Part of a small language model's weights: biases.
Each number is 128 + 32 x the weight over its row's rms, rounded and kept within 0 to 255. Layers, rows and columns count from 0. The size above them is the row's rms in percent of the matrix's.

# layer 3 MLP up, 1344x448, rms 0.11, rows 836-895, columns 168-223
size [100  99 103  92 100 103  99  97  90  99  90 104  99 106 112  99 101  95  91  91  96  98  92  98  89  83  93  95 105  95 119  99  85  98 105  93  98  94  98  85  97  95  99  90  97 100  92  99  94  99  93  94  91  94 115  98  91  96 103  96]
[[146 140 122 114 134 145 101 195 114 164 116 105  89 100  82 111 125 111 137 111 159 124 121 140 115 124 134 135  81 119 160 115  57 127 122 173 127  68 138 136  61 162 151 153 106 135 130 189 127 100  95 141 108 171 109 153]
 [ 99 144 143 137 132 114 134  92  77  71 148 176  96  97 156  95 119 120 132 122 129 164 105 110 148  82 119  95 153 148 131  91  99 146 135  99 107 184 164 128  90 109  92 154 104 104 150 199 156  93 135 117 124  99 126 171]
 [118 125 184 117  88 126 182  68  60 149 132  97 146 134 120 130  85 153  68  71 152 109 136 123 126  82  84 147  87 130 149 112 147 138 129 132 134  88 135 159 118 127  99 158 136 129 144  94  82 163 133 124 106 139  96 138]
 [141  73 110 158 138 113 169 137 126  84  82 128 114  84 141 129 118 127 202 145 135 120 126 127 138 148 127 153 103 115 111 175 127 120 146 132 131 125 116 149 111 184 107 187  91  96 110  80 141 159 155 107 145 154 162 109]
 [144 112  95 104 136 149 105 119 156 166 170  96 125 109 113 137 126 163 176 100 114 160 144 170 120 168 112 161 146 200  87 192 158 104 107 142  66  69 139 142  64 146 147 146 107 159 191 138  80  90 125 119 133 172 127 173]
 [153 158 199 104 180 118 114 140 145 138 245 155 155 120 121  78 142  62 205  78 114 176 116  79 121 113 144 146  93 143 146 133 131 131 138 172 146 159 156  64 115 148 141 168 130 107  82  83 136 134 149 118 146 136 124 149]
 [171 114 202 208 173  82 174  90 151 156  89 108 184  80 120 123 113 114 160 123  99 135 142 188  95 103  92 144 124 136  92 141  91 167 119 153 101 136 126 176 125 152 148 160  95 159  82 130 138 142 131 133 131  50 122  90]
 [184 120 151  98 127  96 144 134 190 129 102 132 137  93 156 181 107 203 124  98 159 143 105  98 148 147 105 124  84 157 143 114 136 144 105 140 103  89 146  50 111  83 116 144 130 133 134  90 120 117  73 101 158 120 133 164]
 [155 154 186  52 126 162 104  96  99 143 135 175 140  52 116 136 118  99 124 115 107 113 191  94 137 142 127 109 136  87 126 157 122 106  81 160 132 107 162 148 162 173 145 119 110  87 106 117 146 174 132  91 149 104 106 146]
 [129 107 100 172  99 158 145 107 125 157 155 101 117 123 112 152  77 134  83 154 145 106  38 141 186  60  29 110 184 125 150 168 144  83 123 172 106 124 119 167 137 131 167 189 142 158 118 125 150 160 102 139  62 208  73 192]
 [120 146 133 160 108 123 113 141 133 140 123 105 113  91 178 143  95 102 141  99 123 146 170 164 166 107 121 150  91 142 117 130 177  48  93 125 125 152 121 170 105  99 115 126 153 105 174 109  57  84 152 165 106 142 152 133]
 [106 106 100 100 215 121 151  91  29 161 103 163 103 158  71 114 129 230 172 146 124  93 136 164 143 132 118 113 155 112 134 130  88 160 136 143 148  90 150 138 140 126 142 109 119 161  80 150 134 112 161 133 109  84  76 108]
 [151 119 145 178 168 160 134 129  75 189 106 109 102 114 159 178 144  92  88 150  98 128 151  84 167 175 186  79 157  83 100 151 107 146 113 111 123 140 135 125 148 125  70 163 142 124  89 137 138 156 140 103 144 185 147 151]
 [156 141 134 141 160 153 213 183 140 130 146 129 150 184 138  74 107 171 102 126 170  92 169 187 133  84 162 132 115 105 142 120 141  95 136 209  91 153 150 116 117 115 134 159  99 190 215 138 188 114 157 132 113 179 120 116]
 [200  85 187 119 132 148 175 103 124 100 109 156 163 143  89 117 160 118 134 110 108  88 108 162 195 161 136 163 113 125 115 106 161 115  95 117 202  88 130  96 116 111 167 143 100 142 105 158  69 120 104 142 127 129 115 115]
 [129 129 158 145 107 144 148 178 175 114 163 139 140 153 105  72 103 139 121 132  89 151  82 144 185 120  72 167 118 100 116 136 153 122 161 141 162 114 101 153 159 104 122 122 169 167 172 176 145 109 121  98 136 115 194 102]
 [135 149  97 149 177 121 134 145 139 164  82 132  75  78 142 118 158 106 145  92 149 149 167 141 108 146 163  97 165 154  78 178  82 119  67 160 141 180  83  83 106 179 175 238  49 174 153 104 150 150 130  92 146  71 140 131]
 [131  89  94  90 116 147  83 167 176 123 166  69 115 143 127 139  99 107 115 174 125 141 132 122  41 141 128 151  74  81 105 110  86  85  98 101 160 183 147 117 149  80 123 203 190 112 111 147 154  36 186  93  94 159 133 130]
 [ 99 155 175 108 113 169 158 126 155  78 141 152 145 130 129  96 176 178  99 147 110 124  89 141 141 173 192 148 126 166 104 109  79 116  90 118 155  70 112  80 116 119 143  94 204 157 163 141  45 173 115  79 112 174 130 124]
 [148  93 121 113  70 199 187 139 137 160 218 104 173  69 128 158  68 108 139 149 137 167 117 130 159 158  97  91 113 121  90 178 114 131  78 165 129 165  91 187 147 159  89 142 127 125 149  92 200 192 167 136 201 135 110 180]
 [ 63  88 104 122 181 162 103 136 154 159 113 139 132 138  87  97 109  71 123 152 108  81  70 140 118 121 142  84 101 169 109 174 109 147 128 154 115  82 184 123  59  94  88 136 110 130 133  88  53 116  78 120  93 131 168  86]
 [129  90  88 229 153 168 125 164 126 129 111 162 130 112 121 142 195 157 156 135 129 124 146 162 105  97  96 169 175  85 110  91 206 151 148 109 106 107  87 153 105 168 169  56 144 129 151 103 119 134 145 126  73  94 168 121]
 [124 121  88 135 143 113 151 151 115 132 142 163  98 100 121 126  77 178 123 134 121 186 144 111  80 129 110 137 113 115 100 111 136 197 144 151 161 102 111 155 156 161 164  97 111 120  96 160 194  96 169 149  97 185  90  92]
 [132 152 136 132  76 155 114 128 138  90  77  81 140 123 180 146  46  94  89  94 151 165 134 142 199 121  92 138  94 124 111 164 114  78  89 147  94 166 168 119  92 139  91 153  92 138 154 100 148 112  97 107 163 120 119 117]
 [142  98 127 127 136 149 117  96  96 101 165  92 207 174 157 129 130 120  89 108 117 105 128 116 101  65  94  85 118 130 148 133 138  97 133 158 145 150 123  74 108 130  98 140 104  96  44 176 116 133  99  97 159 138  80 109]
 [119 167 123 178 110  55 168  82 131 137 122 146 165 182  69 132 152 119 110 115 144 131 129 130 161 180 135 156 113 185 149 107 114 114 123 166 102 107 153  95 143 157 147 182 121 123 104 142  90 138 121 121 148 116 121 117]
 [152  65 121  69 184  75 114 117 148 137 124 149 147 139 102 140 111 130 238 133 126 125 105 173 116 101 139 130 156 149 157 152 115 190 145 155 140 135 141  94 126 154 146 125 123  82 122 137 167 112 185 104 119  47 166  73]
 [213 140  35  68 142 209 168 119 130 141 153  89 106 101 149  61 117 129 129  89 129 102 132 140 150 123 181 117 157 115 125 112  93 105 114  65 158 116 141 100 149 111 109 137 128 124 105 119 132 117 180 105 186 115  81 158]
 [130  94 100 147 148  67 215  92 155 164 114  76 134 179 109  99  95 123 127 118 117 176 140 114  89 167 103 199 109 208  67  83 148  77 129 131 183 145 111 121  95 160 150 120 142 122 143 186 159 169 107 153 166 110 112  76]
 [142 189 143  97 117 118 110 157 140 117 124 164 127 160  71 131  96 176  98 108 110  67 171 109 125 159 129 108 176 113 141 165 108  81 135 176 126  99  87 146  89  99 120 152 152  93 135 123 108 133 175 141 167  91 112 136]
 [ 93  96 124 120  86  84 136 165  79 105 182  99 110 172 114  84 122  95  99 109  93 103 161 123  98 115 137 133 170 185  94 139 102 172 102 144 127 208  81  81  95 177 182 109 142 137 163 133 206 173 115 128 149 112  62 116]
 [154 154 133 128 155 127  82 170 155 119 110 137  46 120 150 131 152 118 165  69 147 196  81 188  59 116 173 162 126 113 196 140  84 152  88 124 129  78 109 126 145 120  86 182 169  78 122 143 108  94 163 146 103 111 110 115]
 [106 106 129 100 200 168 161  97 159 128 190 130 149 122  72 160 110  77  88 128 125 108 129 116 136  85 137 144 163 103 151 126 125 159  62 122 187 136  90 106 114 148 123  95  96 154 150 100 112 153 105 100  78 141 130 129]
 [150  35 104  77 112 150 169  74 174 166 122 138 107 192 153 146 106  96  97 135 181  96 134 165 132 125  74 100 153 145 151 116 104 142  81 117 199 134 169 128 132 185 114  98 104 169 138 105 158 118 125  84 110 145 105 118]
 [130 134 158 119 187  57 105 126 128 173 159 165 116 148  88 121 167 137  98 134 112 134 132 112 147 129 107 146 123  93 156  97 163 140 118 121 145  87 233 208 131 106  87 193  86  84 121 141 100 173  49 118 143 132 117 109]
 [134 184 126 118  54 181 110 142 188  84 149  59  81 155 136 123 155 159 118 169 130  60 172 133 142  61 150 135 139  61  87 129  99 137  69 116 100 171  99 128 130 120  84 179  70 161 142 132  81 123 132 136 141 107 148 173]
 [102  85  79 124 126  94 105 201  93 162 141 159 158 183 108 112 100 100 157  85 151 106 138 100 210 101 136 115 113 200 173  75 126 153  55  45 124 191 120 101 129 138 165 142 144 140 138 146 130 111 148 108 110 114 125 123]
 [105 138  69 131 134 148  82 146 119  83 155 121 153  78 108 156 102  66 105 148 137 139 163 206  78 136 171 102 156 145 131  83 141 159 179 144 157 181 149  74 151 147 145  86  94 132  68 122 111  97 166  99 109 130 179  80]
 [135 150 136  83 185 141 102 176 173 188 111 135 129 107 141 116 135  96 190 148 144 139  90  93  94 160  87  35 119 103  95 172 116 104 121 106 116  87 208 175 127  89 103 105 125 160 134 163 191 142 118 139 122 132 117 155]
 [125  66 150 142  77 131 180 180 161 117 128 157  91 117 139  64 151 173 127 120 167 117 171 145  98 161 154  93 152 169 106 145 119 119 127 159 117 115 115 119 106 151 125 124 176  86 118 128  76 118  96  95 150 198  69 148]
 [ 78 148 185 136 144 168 146 109 136 108 108 174 136 108  73 176 131 128 208 125 109 139  84 165 142 120 165  88 136 106 174 145 118  88 160 179 129 126 122  82 137 114 131 188 135 128 120 129  72 107 137 115 136 122  74 243]
 [115 118  54 127 148 100 148 166 172 118 136 126 125 142  85 146 156  83 105 101 127 135  85 131 114 134 104 119 122  93  78  91 111 162  39 160 137 145 100 122 153 222 114 177 106 132  80 128  62 108 168 141 139 186 104 174]
 [134 108 176  94 145 140 154 138 174 113 118 134 144  47 116 131 132 138 101 118  87 137 105 126  82 133 119 116 127  54  93  84 107 123 115 161 111 155  95 156 114 165 102 142 178 106 100 164 135 148  62 108 119 158  94 146]
 [173 134 136 153 104 122 168 161 102 127  91  86  99 116 141  87  90 144 102 164  84 171 107 132 187 134 115  90 111 151 130 144 189  57  63  98 142 122  96 114 126 152 160 157 121 159 141 110  78 148 107  80  99 165 103  92]
 [154  99 128  78 161 106 104 155 100 113 161 137 153 183  94  95 108 140 170 128 153  93 113 111 164 131 111 117 145  97 115 111 131 146 129 131 137  99  97 121 178 160  85 140 133 160 144  84  95  63 157  76 192 159 109 144]
 [129  80  46 125 129 137 127 140 166 139 113 119 142 184 141 127  51 101 176 101 137 105 135  79 130 127  99  93 132 114 124 122 138 139  39 139 123 130  83 114 168 160 116 133 194 150 129 105 167 166 115 164 123 128 122 117]
 [138 122 141 148 103 155 159 149 139  96 102 139  83 163  89 173  67 156 197 172  99 159 174 108 138 121  93 105 133 177 132 102  83  79  62 126  73 172 114 144 129 108 109 121 135 122 156 137 186  94 133 122  79 151 118 183]
 [121 120 128 158 122 146 155  88 127 187 133 114 133 152 116 152 150 129  84 102 127 178 152 125  97 113 149 136  86 104 148 173  99 141 126 167 125 177  94 132 191 139 149 165 182 117 128 111 140 167 121 115 106 170  60 170]
 [128 116  81 183 132 141 113 165 112  93 127 131 127 157  90  95 143 191  75 120 136 192 147 150 160 119 145 191 124 171 119 135 119 100 160 112  66 120 136 129  63 155 188 149 134  90 103 150 181 103 116 122 160 134  73  90]
 [195  77 161 123  52 124  84 128 101 108 148 122  80 185 131 132 176 141 105 120 138 167  94 144 148 150 138 184 109 126 145 101 196 157 101  66 108  92 245 152 114 183 119 186 137 157 101 143 110 128 120 133 148 127 124 132]
 [ 71 190 173 160  90 147 119 125 144 156 133 149 104  87 141 146  98 135  65  77 172 120  99  71 145 186 209  79  74 109  93 121 155 113  96  98 135  58  94 101 120 147 133  86 179  93  98 176 100 142 101 178 114 172 148 194]
 [124 145  93 156 111 111 104 120 104 123 120 146 144  96 138  98 103  44 147  91 149 177 107  80 130 127 177 188 129 104 155 122  88 140 132 163 132 118  92  86 132  95 160 149 153 108 111 128  87  73  99 135  99 189 169 170]
 [141  93 116 182  99  98 190 150 102 114 135 159 135  88 167 153 162  99 155  76  94 125 145 100 109 132  96 134  83 185 102 127 143 148  96 131  98  94  55 117 164 145 133 119 134 109 143 175  94 142 123 156  99 108 158 144]
 [134  95 161 152 112 112 134 171 152 111 117 133 100  78  96 146 175 187 151  57 118 149 108 131 106 131 100 114 115 152 138 158  68  97 107 113 103 100 145 118 104 156  90 160 107  79 110  53 125 105 172 128 103 127 156  65]
 [139  93 101 158 133 142 135 156 142 133 131 141  86  96  98 128 115 176 145 182 120 193 185 116 123 118 103 127 136 118 144 157 157 132 155 165 129 133 111 120 117 116 197 114 138 112 102 140 110 172 157 105 107 108 140 155]
 [123 115 191 102 154 168 135 128 123 178 164 105 111 175  75 162 141 136 150 102 156 109 128 136 131 178 105 159  77  98 109 122 104 178 112 119 211  83 115 138 131 113 113 116 126 169 128 112 110 149 103 120 167 132 117 141]
 [173 163 109 122  67 138 164  93 177 130 158 111 113  84 130 129 105  50 214 154 149 104 182 173 148 104 139 113 121 158  73 167  96 134 131 132 127 136 104  96 151 131  51 155 154 128 129 113 130 100 153 109 155 175 135  90]
 [161  69 159  82  99 168 143 167 125 159 126 113 150  68 112 152  66 113 104 133 126 171 120 161 139 125 151 156  82 186 134 123 183 101 125 138 108 119 149 161 122 127 106 130  87  73 128 151  72 185 138 113  95 105 117 159]
 [131 150  99 127 183 138 141 108 131 120 104 170 133 179 158 134 147 132  99  27 114 127 141 194 141 106 144 114 202 133 106  79 105  88  78 120 123 122 147 122 112 116  61 174 159 167  97 102 114 146 121 142 154 160 141 125]
 [ 77 121  90  97 151  78 139 118 166 105 160 171 164 105 149  83  93 108 135 175  77 117  79 155 145  86 138 146 188 128 147 144 127 139 119 142  93 141 146  98 111  70 198 162 124  64 105 129 165 166 121 143 121 161 105 156]]
# layer 3 MLP down (transposed), 1344x448, rms 0.107, rows 836-895, columns 168-223
size [100 104  99  95  99  94  98  96  94  94  93 101 107 106 111  98 104  96  97  97  98  96  96 102  90  89  95 101  99  98 114 103  88 101  98  98 102  93  99  95  95  97 102  93  95 103  95  99  99 102 101 103  87  95 109 102  95  97 100 100]
[[125 113 152 192 125 124 145 129 120 141 113 141 120  87  99 106 134 149 124 174 125 110 153  85 143  76  86 100 117 113 150 149 115 132 140 174 144 108 100 134 149 156 145 150 132  90 120 163 122 104 204  97 118 180 140 173]
 [ 62 136  81 212 131 147 132 112  78 147 166 156 131 100 126 129 185 142 136 107 172 195 107 111 148  96 161 105 126  85 122 137 140  78 185 160  88 138 119  50  72 130 107 115  93  96 108 138 163 109 112 111 134  94 173 124]
 [109 134 116 193 111 144 155 143 143 188  87 128  90 129 191 145 100 189 160 156 115 154 123 114 186 110 159 189 163 137  76 117  98 155 112 129 127 128  59 150 140 123  81 108 172  80 127 175 120 152 111 156  91 127 147 131]
 [162  99 179 106  89 121 111 159 139 140 155 118  73 137 154 125 124 131 132  89 111 136 119 128 150 174 133 163 118 120 147 165 147  97 122 165  89 143 133 105  70 218 139 111 139 201 111 158  99 100 118 176 189 140 180 184]
 [119 130 105  73  91 151 111 160 136  96 131  92 138 163 155  89 137 118 107 134 111 135 139 167 117 147 115  77 161 167 144 149 144 107 136 120  80  64 137 123 177 124 112 133 161  86  94 145 146 182  74 107 116  91  90  93]
 [100 126  55 122 157 158 102 103 134 126 196  85 189  75  89 163 111 113 161 186 132  93 119 174 111 128 107  73 161 194 140 125  76 112  99 116 107 121 117 121 201  58 132  85  87 106 107 106 104 119 118 165  95 116 144 119]
 [ 96 125 159  94  94 164  88 139 138 168  89 121 141 106 115 134  36 153 120 150 133  90 160 176 112  96  76 150 170 144 122  95 100 149 189 114 136 100 139 127 199 168 164 154  93 103 117 199 122 123 112 142 122 104 129 111]
 [122  91 167 145 144 163  90 149 177 156 147 138 126 159 142 115  71 110 120  98 104  95 160 113 105  71 136 113 181 129  63 167 104 170 152 127  96  82 164 136  73 152 100 176 199 106 172 102 168 137 137 141 148 148  96 109]
 [101 120 126 156 155  41 121 164 112 182 107 136 129  78 135  96  91 163  59 146 132 109 158 156 156 183 130 152 135  71 182 177 141 134 128 110 116 122 154 182 164  87 130  78 115 116 142  81  79 151 186 148  92 176  86 143]
 [124 118 123 145 122  86 140  94 144 173 121 126 135 204 109 141 157 134 192 123 117 144  34  93  95  93 157  96 162  98 130 126  61 139  88  97 107 189 157 189 184 156 195 146 122 196 148 133 174 148 142 119  76 128 110  87]
 [137 180 109 105 161 116 107 180 128 108 128 142  97 110 161 164 129 120 142 153 137 169 137 147  80  51 147 164 171 132 158 132 200  85 128 136 129 150 168 126 126 153 158 117 141 122 203  90 132 144 123 119 140 134 146 118]
 [107 178  96 121 125 122 112 121  99  71 123  99 127 143 125 138 113 183 146 169  96  95 122 134 138 124 104 122 197 150  64 104 134 142  85  78  88  90 131 190 101 125 149 113 172 186 141 107 163 146 157 161 111 143  73 138]
 [155  96  92 101 123 188  81 177 123 157 112 116 192 147  96 103 144 174 134 153 153 152 141  80  88 129 109 158 127 118 114 114 126  86  94 175 109 127 113 140  98 139  77 130 161 162 142 189 179  94 172 112 129 161 137 144]
 [136 119 141 141 135 142 123 140  98 146 102 135 153 128 114 176 148 135 133 106  78 157 145  94 146 103 131 151 112 114 162 139  83 131 125 142 120 110 135 125 117 132 102 151  96 135 149  73 151  98 117 116  84 100 198 108]
 [125  96 128 160 146  76 161 101 118 145 164 113  63  73 140 171 115 171  98 124  86 157 150 114 115 125 144 101 161 167  94 126 157 141 117  74 126 153 122 123 130 144 113 116 183 117  89 100 164 113 158 157 113 103 144  96]
 [125  85 109  73 137 115 113 180 155  84 154 169 208 102 122 137  67  86 112 154 146 157 114  94 104 145 189 141 109 130 127 125 169 149 104 170 111 112 111 106 111 153  91 124 107 108 104 112 162 116 159  95 113  77 169 139]
 [168 117  54 184  97  98 119 112 105 123 111  84 135 111 101 118 177 125 142 120 168 154 166 135 103 107 149  89 164 171 132 158  76 182 102 145 137 167 119 141 150 112  87 168 127 163 208 149 139 118 154 118 129 107 152 144]
 [127 116 132 136 128 106  99  79 122 115 135 123 110 100 140  93 222 149 151 134 179  72 178 108 170 104 121 104 150  99 119 147  98 142  84 168 153  88 150  80  71 120 145 136 107 169 107 173 158  90  94 126 148 119 158  99]
 [174 215 131 108  65  96 127 136 143 101 130  51 107 134 128 157 123 142 145 175 133 112  99 178  93 156 163 116 131 114 131 147 151 113  76 105 134 157 125 102 101 139 106 115 102 104 180 199 152 138 145  86  89  92  85 130]
 [124 153 116 111 114 106 146 121 143 122 141 127 157 117 106  50 130 123 132 177 112 154 139 116 146  77 111 104 159 106  65 119 172  93 131 152  99 116 105 128 199 124  92 127 123  94  92 132 121 145 147  71 145 152 113 147]
 [170 109  66 133 162  95 150 177  92 172  90 150 127 131  95 119 129 138 161 159  88 124 167 112  95 102  86 117  95 117 100 125 149 127 104  66 128  53 122 155 103 113 155 165 145 165 175 127 160  86 141 155 113 110 177  30]
 [131 120  82 121 177 147 126  92 162 114 137  51 130 161 136 128 105 143 161 137 136 129  94 104 126 134 149 205 133 118 181 126  98 144 195 152 123 121 143 121  96 149 110 155  91 165 167 137 100 185 109 157 160 110 162 162]
 [115 136 158 123 132 134 130 120 143 185 139 121 160 123 139 161 148 115 105 121 154 165 133 105 138 104 128 189 136 150 134 107 116 171 117 170 131  98 211 107 152 158 110 119 166 144 144 138 109 146 145  56  78 124 153 200]
 [121 120  89  72 101  93 146  98 153 199  91 182  42 142 118 132 152 127  85 137 150 120 146 148 107 140 165 120 106 135  27  72 154 124 128 157  96 113 120  98 149 137  70 165 127 103 154  29  86 159 126  77 108  79 100 133]
 [ 94 141 128 153 127 123  69 155 182 112 126  76 105 107 142 160 116 166 122  62 100 114  64  88  98 112 179 127 109 138 130 170 109 103  89 135 165 106  89 128 139 120 172 142 152 129 138 146 145 110 133  85  91 133 153 116]
 [119  92 133 126 142 173 100 132 127 115 147 179 103 135 101 118 131 156 134 126 184 107 112 115 146  84 117 118 137 134  99 139  91  91 142 151 155 126 134 104 155  78 142 141 152 178  95 100  97  83 127 114 132 165  96 145]
 [113 182  99 139 147 104  44 173 147 142 108 155 133 116 150 156 190 184 184 167 167 157 130 139 180  88 131 133  95 118 131  98 107 147 116 154 127 122 102  77 145  96 139 155 120 107 149 143 164 130 126 102  76 112 104 120]
 [112 116  96  94 100 139 127 157 121 161 151 139 134 144  90 126  89 116 123 137 145 153  99  92 153 126 120 125 174 171 101 123 134 158 134 101 139  94 112 134 175 108 120 141 206 145 116  96 109 113  70 111 177 132 150 125]
 [121 105 185 126 135 154 188 143 103 110 123 112 117  89 166 140 211 141 159 138 138 189  84 105 108 112 182 121 145  93 128 158  99  94 194  72  95 134 154 114  42 153 167 100 126 126 129  81 136 105  94 149 174 101 113 148]
 [ 84  78 103 165 154 144 156 117 181 128 152 136 207 139 141 163 152  79  92 112 118 167 152 105 180 104 104 157 120  87 113 127  91 131 123 211 162 152 116 121 127 160 111 217 160  68 153 136 110 143 216 115 152 106 166 177]
 [117 136 155 116 124  94 111 124 201 162 127 120 103 137  91 131 135 125 126 144 141 154 145 163 107 170 125  78 160 175 132  49 102 114 121 120 108 145 141 131 145 174 147 119  60  89 167 146 110 128 119 100 188  55 122 145]
 [ 96 186 148  95 138 139 178 131 140  86 130 149 146 109 120  85 111 192 154 159 151 132 126  99 127 125  75 119 131 123 167 173 104 103  79  55 133 165 147  76 158 134 161 101 182 106 120 118 173 113 109  83 137  94 109 107]
 [148 114 115 127 153  79 154 155 135 150 116 150 142 125  97 113 127 112 117 117 135 142 122  90 125 188 158 170 135  72 150 147 155 130 185 104 156 116 148 126  69 179  71 124 159  86 113 121 156  89 104 120 135 116 130  81]
 [156  85  95 160 128 108 164 140 105 160 122 154  99 144 142 122  90 124 126  38 129 132 121 186 102 167 111 157 136 134 159  69 135  85 129 155  92 111 137 115  79 158 161 147 154 115 135 149 138 124 104 106 155 143 180 143]
 [110 204  95 180 162  97  80 124 107 131 113  49  72  93 122 123 126 195 143 127  92 117 115 161 183 118 140 120 128 142 140  96 157 141 128 127 127 102 134 207 108 107 168 162 100 147 160 159 141 117 121 128 156 141 123 196]
 [ 97 113 152  97 113 171 149 122 140 116 111 102 139 126 143 161 136 109  91  81 175 129 137 138 158 201 122 143 109 200 110 136 153 111 189 162 111 152  78 123 135 132  81 164  56  77 179 149 133 145 165 177 119 138 142  63]
 [ 86 196 116 143 133 101  47 128 124  55 110 157  56 140  83  90 146 116 179  92 147 148 116  80 159 147 147  84 106 150 145 141 159 120 102 105 135 119 104 116 114 114 171  71  81 101 152 146 101 115 172 108 118  96 144 127]
 [102 163 124 136 104 136 144  58 150 139 129 106 191 126 123 117 134  87 155 140 147 120 143 153  94 147 153 142 149 133  94  90 122 157 110 185 138  68 104 122 142 165 150 138  70 132 131 136 156 116 155 140 112 119 132 106]
 [154 103 127  88 127 112 161  83 107 131  87 111 165 150 145 109 177 112 101 131 147 147 122 150 121 133 139 117  77 144 106  78  90 179 151  94 145 143 125 165  64 113  72  78  95 182 118 173 162 117 143 112  98  67 102 106]
 [129 104 161 102  80 182 125 103 164 137 148 107 106 125  54 136 149 135 147  95 100 163 139  49 116  91 154 195 114 158 128 152 141 137 104 141 198 131 136  84 155 153  84 154 111 104 108 138 133 161 103 149 121 101 127 156]
 [132 141 154 150 101 133 160 144 108 160  92 131  58 110 166  77 124 125 130 131 146 105 144 103 140  99 142  95  74 150 131 166 126 149 156 125 118 118 134 182  89  79 107 152 131  93 131 109 137  72 100 160  81 216 122 136]
 [130  78 177 103 113 128 131 181 108 119 102 116 101 187 175 114 115 129 104 118 145  95 110 171 162 138 103 131 169 145  90 107 179  99 113 141  93 129 125 174 148 124 180  75 106 114 133 149 156 181 168 126 146 107  86  85]
 [149  99  57 104 197  88  87 134 140 182 148 121 105 141 128 171 153 161 163  99 153  55  61 121 131 129 167 159 161 153 157  68 161 113 145  83 150 101 139 179 128 159 121 114 135 124 117 110 144 105  89  86 109  93 170 145]
 [123 144 145 106  13  75 178 145  68 157  98 146 168 168 110 156  87  92  96 181 110  98  95 143 142  97 176 114 118  77 156 116 152 145 120 171 124  91 187 137 160 124 110  70 178 134 151 129  97 146 147 164  85 136 138  83]
 [113 211 156 118  99 210 139 190 123 174 141 108 151 122 172 135  71 156 144  98 175 151 224 166 170 141 201 130  99 163 154 199 165 158 155  78 120 129 103 125 105 122 191 113 103 102 153 116 126 174 124 168 141 104 121 157]
 [170  67 123 131 124 142 104 123 181 172  98 116 163 155 118 153 118  94 109 125 145 147 159 112 178 127  89 111  61 132 113 139  85 147 143  94  83 138 203  98 140 110 103 121 101  80  85 170  84 159 148  95 152 152 119 197]
 [136  99  97 112 136 118 130 170 101  81  96 134 144 130 134 167  97 186  56  89 186 104  99  40 118  86  75 125 135 101  97 108 115 158 154 121 144 102 173 177 101  99 127 140 125 125 170 155 126 114 193 124 160 133  54 194]
 [170 165 117 114 122 201  72 106 127 167 144 144 111 205 101 143 141 106  81 110 157 192 180 139 134 165 153 146 157 129 105 107  97 170 163 155  87  99 149 101 144 133  88 129  86 135 131 128 138 123 160 103 162 148 103 131]
 [ 99 122 146 103 168 138 145 197 127 152  95 200 152 109  53 143  85 111 123 129 168 150 179 123 109 110 172 109  89 131 164 153 159 180 168  93 131 141 156 150 159 135 117  68 113  78 130 141 163 103 131 174 158 165 152 142]
 [103 126 147  78 207 167 177  97 122 115 132 102 148 141 142 174 147 111 155  89  82 110 214  85 143 133 106 134 121 119 104 129  87 153 139 101 175 118 103 175 109 102 101 114 165 149 102  94 154 120  89 182 138 126 128 125]
 [114 126 159 155 172 102 134 124 180 178 104 148  75  91 172  96 127 124 139 121 179 188 120 149 106  43 112 131 106 121 164  76 183 141 134 117 153 164  85 139 141  93 203  83 148 134 103 125 151 137 129  95 146  97 128 144]
 [148 122  98 123  59 146 156 106 120 131 118 133 190  96  89 116 135 118  75 114 113 184  79  82  95 121 131 166 128  91  91 113 169 119 169  63 110 165 125 117 168  65 105 113  80 122  98 155 131 128  61 130 122 130 104 210]
 [154  88 103 196 147 113 142 162 138 142  94 123  61  91 137 142 135 112 149 122 137 160 193  30 130 127 132 139 104  99 139 158 177 128 165 179 115 131  97 119 140 125 149 101 177 145  86 151 123  57 151 141  80 147 144 114]
 [137 147 162 165 159 103 143 122  71 110  99 159 107 162 153 102 130  96 191 184 116 135  92 127 102 176 126 114  85  91 112 116 181 135  96 155 122  78 131 112 113 150 145 143 131 160  93  59 134  72 104 113 169 186 176 140]
 [135 162  90 166 155 119 161  96 121 113  38 100 135 117 175 130 153 163  98  96 104 109  90 196 149  94 141 132  79  94  65 149 116 229 107 144 112 134 142  79 130  71 123 128 100 174  73 171 173 123 148 146 166 148  85  98]
 [ 96  69 135 152 148 127 163 100 150 142 177 147 138 127 132  99 109 115 152 141  92 110 108 123 151 149 121 129  72 118 128  29 162 115 167  73 134  94 156  90 118  77  98 173  90 149 165 140 115 153 156 113 140 139 129 150]
 [141 170 165 137  52 123 142 152  36 170 136 116  96 128 114  95  86 137 135  80  84 146 136 135 147 158 154  72 103 161  92 153 120 118 127 192 103 141 171 100 103 119 142 142 172 131 127 113  94 120  83 116  95 145 139 133]
 [103 127 171 141 133 134 155 157 157 104  96 115 112 128 162  95 166 100 149 120 104 105 165 109 127 139 179  88 158 137  95 172 152 124 131 136 119 174  67  85 146 126 175 132 146 104 149 110 115 133 102 103 112  91 101 181]
 [161 164 109 143 124 109 120  92  77 101 129 120 141 177 139 111 116 122 162 138  33 145 107 114 128 166 136 129 125 169 136 108 122  93 144 204 186 117 115 111 159 158  65 166  76  64 142 161  82 121 143  98 144 118 100 120]
 [167 128 107  59  89 129 135 136 135  85 173  52  94 101  71 100 118  95  78 100  85 148  96 203 134 126 165  66 107 137 134 184 128 189 120 149 108 139 115 103 139 126 145 152 166 165  90 191 184 120 179 117 109 118  84 131]]